python train.py --init="trunc" --beta1=0.9 --lr_head=0.00593 --decay_fraction=0.265 --max_steps=14953
Each number is 500 + 25 x the weight over its row's rms, rounded and kept within 0 to 999. Layers, rows and columns count from 0. Numbers have three digits each. The size before them is the row's rms in percent of the matrix's.

# layer 2 MLP up, 2048x512, rms 0.0779, rows 1218-1317, columns 0-63
100:491472466518499559480471482516515541486512463496522488538461510553444530487465533492529528503539478475473469519515469495471497449506523513499500476490505503498504507458508469472503490469453501
115:524514478526500521509526465468484492486495532498539507477495513474528478483488532483500514484468495518548496503525483435479527494502488497526523484522521480508492551523507510513494485530469456
091:452470481544500542503496518495495518462502510477500505497502510517452527485529495502496542572527485514505470500480495520521502512530472456516489512512496518518516514504500500504477447524505512
102:555493501495520511521509491485534495497483505501446507520473510452491506518484542470470513497488461487484488483507478503504482498478521499471485505495458462507514459456460513503503494474514529
087:515437545526474493482494491517487532452493502510503500529484524522495480524492516516507523515538516459517543527446488485518488498462473501491520517493474448524494521480534492494532543513467483
087:493488545556536497538499495510480474469503523509493506485510496472514520539482510506500532425470513482510553495471506487431518474474515467466513528536511471537513498503508507521468493502507534
108:528487475503500517483517484514488408455475508436511458505486491491512518488484531490488506530501526483439497504483480518478517521491476523539503501544500490495480455522490514489526528546495440
133:501512533472482518465512503535490494486465513465493493492502500476518466546506495531535484486506462515488492538464499468458482458493548563428478518488473520526492478504478500476468547494466507
099:491488529498504472524462491524477534477514537484448477545480505476491499514526495489492461499507484515508528471493552506516522527515473535515515509496528483504520514509481493484492500475489484
094:443476529472504537509453458476539484476507481494499494478487467501507525469507542485501542497525525523501513489500435476518486506476530545476522466508485497503507482505475495540482546463490488
112:490415503511497471513476505511528486481499504487478477437503515521468459494540496476500499527481486516457503506502556489484533502525501525547526513513501492500468455430495518523500518515516489
107:447487503471499512484526502483500489493536520509468554477495528487481511508527539487470478516520478504495506510501505500452540473516497543501481514521497490488476483529521469456509572473499487
082:461523431477483544481457524499488464481458485459561519482510515504496538503508511463449530513511515476528494480516500542517469503535511501535493494465520495536491524527493502471488461503484467
076:540538509514475473502508529453504497528560494505464518528463499508550483515508493499464479478500495515467483527515519520508499510503532485500497489493516466511468509440482465474521518493521522
105:506506470549509515498469466513582492479497492529524444509519501510511482528510541464469525474531460494507540476489510526464487491504492521501522511492545483531480525509483511500491506478525479
086:552507454486541521496489495490488493484534483552486521497525469477498512464541468464525525520485459515527500498548480516527491507481519496505523533498471533526521524540501540502485516508563519
095:531481556498509462464478490456504478479467477519487509480489543534469506503523476524485531504486494499513452495519507487507483540472512527521493481513464501554496515493478513527475515500521485
108:500503520517498531522541498511496459473509516532509526556539478485485498494478493455530519513491508520492510488496467506483497512482472531473491514519516543540542522484497529518539499538447478
097:510517491498507495549481509483521520470485543524479492503451540483541470477501523504505518511445514555487493528525520504497497482545548464542552530462506495507509496482489467496501540496501512
104:486497508497481547480496513492484513496480543497482468520558484489484507484490483511527498500428479481506507490498514442502488470527475469511486490538554515483461541452531522504515492497498483
098:517482511556492500491509434498485500484454481482486512492494494506450530462497487475479496534500495517481516488521477486508468512491494507487511498492492500483465466490469511485474513540496511
103:522512495478448502465499507472424501521511473481532515433486509551485461518473520442463496526499492474525543485495498474512504514535503485517505498447494484514527492513532473489505509468516533
112:479523488506489517504476549497525487474488477483494525484516471503506492499476519488499489523498542489513484527503507508487513473497486486510475486524504453463482509513496534518509480499514516
104:513512462549504465488498478506483565510500485520477517497482491514509467503501532514472501495508515460479475546513443508516531505501501499492488543513506536498478526544473526523475484535478481
101:471496470506491468514470484494513452464494522487518518492521520505508537444527508486495549482531484524508489526509524489498500546495511476539520493502486473501484499524530488471465490453527503
108:543482493501556492478539517479455513497488519470516497466517450458504469504470524505456506458499540529521503497511505544478536531502489511488452469524477486495480502492465523553485508456514523
112:483483504509458518541483482460459530523510484499499491513576524480521490509511504484483466511500526508467504557474463508493531467475494487467543507505458486526523502517543482511490506480486498
102:458516501488476466485503524506506493470476501522472495537484474511466478507519481522489505469552474527482480486486506450504508495519498501475497487543517528463501466481479515468505506475519506
089:453490476464485515535494487434486493533472493483493496521529528522511513473478530488467469496506458507476496517528479475472525504523488475501535486494497474508504500500477511513494485499500517
098:494531437502541461488514468509541509575469534464526478521520537500444503553528532489489511502465527508527510460538504475475535507563542519524478517518505493525477517498477492513503461506519521
101:538503489515501502526514501501480543495492485473496484457524474519544426476528532513465520515512507524479503532515477505526532512503473498530527524491475499501502462497530493506496510540529484
106:532504527486497521494452494482502524475507483484482510473486472495521462516489454497483506454495485521451494530504513522495470506476516489509476414551472493529477493526472541501505525503498496
092:469429489516537510527491511515523498545496571472543515530532509460519495468524502509446494464503494461492512523509518504481534469494548436497548492524476495512467491480487510410535493503526523
101:459522484491522526475459483513531509503484511537507471493492484502487468500480541535499463471518504487484479476519517466492491453481513505496501522521486452508480502458476521492492448487502458
097:506436529482546493474497491474545525487506513572493463518500528482475476504528511517489497505536522501455528496535527461483494527548511510492520461474490497524510553472454487492530544478523499
092:467514489496508455484490507514485481492525512492514518453498479517447496527502539443516500510468502487540455530480517469502506503522500509533475502557514473504499456478496455520453525481477489
102:508476478512543428530470474455494477500497491515492514518526515482526488536475519502497509511534495499502527491481512508534519518536494480520467461486494528473494527518495501519513486497508502
094:472500496517541520511493519455507479512520533501464515517548467507510495530464515458528460518513520462505460478495430535502465465500491487482504473472527534507546515456512479493503497496548497
097:508494502499482494500463502490466489453516454521508475508536505494455526571464560469493534471517472473494460537468540486512536526546507505529471458481540483510451499517496471514441514502494495
109:479524492472452507496493483486468505551502459506537521490464508500469462498517469477496543488478520504454508521505467492518465529485545498487482452493436522520484520447528472511497485497513494
105:483475466503512484473496512506507523504500474509517503531496518467506491456476518541486488483556492531471474538496479477508523475521500471522503477506493465522490491517481519479519509476531541
098:450501516488492522502503502509521446500496492552490523522503506526491532493503499516492494479501458547495507501458453517501535470458488485510510472515458466537498521482544487503492508508573526
098:515498499541484471509536476506494551554466523463521450475479492511498468472480528494487503499522487494555504444486497480463450555518494493439495505472469480474515467507507524509479497466472445
102:503489485504506504509501470505489470499497530480495520492494496544457500518480500511470471493508514464485486531491509529501430507447480513501490469528463471496545508541449504454485491535533468
114:528524526479480453481488460520528507473441477467521472506523552511505495491518496481498499546518509494475531510499487489479527512490514515547528525485528473512519547518464488481475498469512474
105:476468478507440502463512495508542514495537556455525551419516458504564505499525487480501523496523474468514487506467520475500529468477525491535473498501526490529478479495495514481505528481494509
106:496528485517520502535499491530510534512507504478524518515456466488540486486485490509503524534495492512531507536493487512483511522493505523530486537500494454490503490499488529464492458493488458
109:520569458499497519506512531499533556488472480526500554517518518466482513527514513516455539517478509498520504542490513548467502458494457520504513504526517526475502463496470434501513524522529496
115:555473458527496492516463503499537537457457527523509457491517523495491481503514494503454521491502505495525501529495526512485487503514490509483492551472476501539480508504468483510508475522475557
095:463514537494464492496466511488485507461511570519476470483545481505474509530482484496551461498500483520477496505532476472526490492534513463500516530513545492458459497505528520467504450502460468
111:509465487493485503518492463508512517512476526483487544482527499518462470540510538467460465469485519508506514529485492481466512482516512515508495489499498523518518515498482466525486472491496483
100:470543497542457471515551481512540512520519454467506510525491488499508515529520514489465522548488539529488494510530485445493503478468440537499472483558499431485525500489498534478479529472488481
085:497493512489470454513485503483525494509503513485537520498509515487498521478549523463527498507520462542511456525489555520533465449485479494442524491537514476528479479491507536493525458544503521
107:473462480531519523527477481528542493483548522513508473515488526550462518482559504485513499532480485507456543492503520495476488461477518531560503504538503503476499505536506456480473500451482468
095:465492485490504512524526528496496496457504491538493503544503531485506450494536504439496523502492481514500446496476486491497524456519524521489461470464563495529448482536554454491487494548481500
090:523494535497517474480502495485526503460512484512479556449524517474462525485484511468515523477476467499456518495515527469545504489509496510449487535502489510539533485487482535496479438468511480
096:449480446487522462485514454505483495540539534487473536523467537510491488500480463518487509444523471487476518546448532533474526481479509542483478503487510455482466541443508510538472480518453496
006:522509557469520463500503542461545507485564468527475533495523459519540532512469474496499487487461505524495513525497526507486523481520523485470484474457527513474487524535505493548470491504566459
107:496462499507475497520515481492482500451507483551518491502513521524470548542515559511499558485522521518507477491473496472532514486520487528514447539514464520505505493510506465493515529497525535
112:527468492483519518498507452545466542497435460511496500506519492493456470509494547521488493520479536530483517570499487422494494530513523468543532512490447481485473470489494452533469486465503496
106:466504484480480486519523502484551513516521509496504528501501518492502439478503478516454486532523545456542547545496501541449472502471465488482512528495502524482530431495536536469516525496531501
090:522500490476519522471467491520496469469513528485482466487458468494551473476508503514499546497514509561503540546473508510534515485481518531504463450491516530530497519485533513476494513563472490
107:444479490489491472502530450486491473478466501503463512492516535508494491534492525506501529481498483488454507489514529525544535491516495527517523486521489464481505517528534511524461527483499531
111:501473544480486498534468538552482508505515490498465521560518474503488470552500516512505507485546486483469542513482500481469505486463545503474498441525492478522516471523521455505479469456524520
101:484556503527493520492484517489495542492503518463473519521497474480526525465425458501486507493476544496493483550479509478449483534494468503450503541488504514453496541526500476478512527510531468
110:494496497518500482510521517517486488504463510492490508498566470540490453483508535532449472498512515459492482512542502508515490512529497514494518487513493520461510500506468483504485466480517488
097:513493431515472548462505487523515470518475506524481506469516507439525532488461534533503466509545473501516493458562484471552489470532502466510517535510538500494517487531523505497496480533561517
096:483526514476492462470457540527507492542501479444516545506508488509478499477498502509485481495534538473501446512539502531509531471441505489524483506553525548498517557477504471481464473483501464
095:499479464527522468523555467499517512522506461499476524474467493494532519527493483477491522500502494493526492542511494517463524546492499487485514494517520488556531510483524520520527518523516492
103:500477490491502516480502493503482489474448445485464559478515530547497514483478472497506558483499481485482520546465504488524489501473506477463532525511459474471534496505503482486540455499471527
110:491494540509493454521495486498448504486478507534533491456530539478499484473526522513540522491518540515535494490505449517480505508490485571483490495483527536473510494481480490510474530503514499
076:494477508505518508448480499436526510497531519486475511504523497513492458481484530503514544486475528545505493533512491501518437477506446516493530481482518440495518538469490499511476524510498491
092:502481478509493487456504479505534492510520481470495546513523490519593494514481533519516516499461515524541497519443522501502508477494488476480478434506502468492489496528515500499479495455512481
109:488502512521464562481511477479466478511531469510564521488542510501476493537503514542499521486506462496473493517513543524529531466474499513496507543505530477497440542487466422501513484484529500
101:480470502459467464493529483508472502506516470542530491487499480556452499441562487535480476515530506456509463459506505454493508505495513486507485483493562487500521543504485525503479475518477499
096:499541493505490492536506450491498482536525470508532536501503520489456484510509505509526516488494489475457496472533500436485484508512543479563490489487440477504472466498518516589505562469492493
100:515492529496511491487485530547510470454497490488483495507459534533478488512522523534543516509518486550488517491509504482526485548468497532420489548493549457535455486548507485495500507502465524
118:545495527489456498477498511488492469553433482559480492493482487455515467438481487508463501465521494511533525499529531547452474474448497459518455528503494498496498516547485538466457485518492448
112:557485463523520498525468465498482514481465460505488485531484506513538496488523486473520503483528506528512536514509481519514475488515448470478481474480517548483467536478535478482471462488506498
110:454474496464516514501487507541508463485477541488466483498516489470502500490490522538503488500535506502534497496520480515449447476514525498516483492499533449487519489491469512482497499465458475
093:485541509482514518510494481545485494505504524473529500488479493497499528547546472462484511513469511499511534530493470433462498531500527450509463478517524507475511519494518479518498485487474513
107:514497535469486521520481480488497458520501445498536515508473524500547503502528548477497519491509505523433495501468506461503482506508517525522510517511521535494512494490490486508486496508486510
098:463518503493491465533466515493522512497521487508500510479480512509488515493486501486577488486478474582518485517449445520506512504485502478499482484477543509495523522503442484514450516508502520
122:482519448495506500499472510496529461530528505526513483525472470537551466512508470494521493544525507514460543484482479501496460506482496528469508519494489517521514472493513516501536509546467510
108:502469501476497487498502534481515527515474550505502478513491507525503491438509477499511511528515540491498489518485501511467504487472506540509482444520532524494498539514467514506485486472510467
112:487470539470533501495434543513554461525538487514481510501509523487494465470491521494500489494503501480466491490508518508479531540532481441537502495494481523470489473503507477479514520514504503
099:510500515482497511461470460442536526531468502525483477494498499502504503493486465483462544468492542537506537505500520534488509490516503432531503485532470498505494466475467555535516489505513510
091:523501463492449532498502529487505497516491513514491520524511486473514529515548508496457513497480467516483524499510469490490500504505493516554505506510542525518526507521512515501471480484490500
091:537469464474479505476512523519504507483508531515513549549453522537499536477512497457512521450491511525509494515535565531520487499487513474506522505503476489482514462478514514549484484520471489
092:462504514482458520514526464484483537491494522518462512486504492500502483514495478517501495509538488497503516522519523521504535518502475472519513501514544570526484465459458489459535464521485467
102:489510536518491504495484476513566534516510492463532513493522514486518436489466516505526537477456506484510462503512476500504512536504472525482483503480535474537510476486461512508517458509492532
093:482479461489492490535490499501496514539513466491506518491520494498519466530491497521480503507511485465497476507508491459531510514501502481520520485498509512522520526484494499474506523483469504
092:474511493492486568474490508507543519501450482465489469532514487489510484516462465499483476415464511526488464489501522527497514502527499535483488506490511474467515478520442480503536530500497537
099:467514501513483403504503484448474516546508533505464467519496529516503492511532517468449497505485482502514472496462487456504493489451514465530498508528503509489484533503463508411496481533524477
091:518471477533528531491485517554526549483480457492507476504507509491494464497449510489500521495463540484488495485485445474480522495471533526521502506523497464508518506420502489506502465495520466
111:489490534529491478461505510498506496493499497564514518564525523498495505465532494545531465446531521472500445516532530482531487492471519488487524504532500454455524517508530564540476521495470481
099:486456473511549504520487465480508489497505471563510482513503476464534535524494474522489549517495467489530489474522467459520486470506524497507516524515516543471477524505492510504526515533517520
103:537524537498475493517471510487475513487432516505510491505478506480473477471480505509470507526541484450532475487538501522502519510474474524531527491473505477513537554533494527455488479488464471
096:534521512548529492488483485482496457453545469529468505487508483446482481450500518460500516483538505543530530509533456499496546479426458489478492515489506517481526508481531493506521517485518480
098:520474501526498507518501542510493481536532470497530510506495482503533481494514494502484473500481482483482553508472494511503531460469456520519469503517522527487498491455498560483524489526524509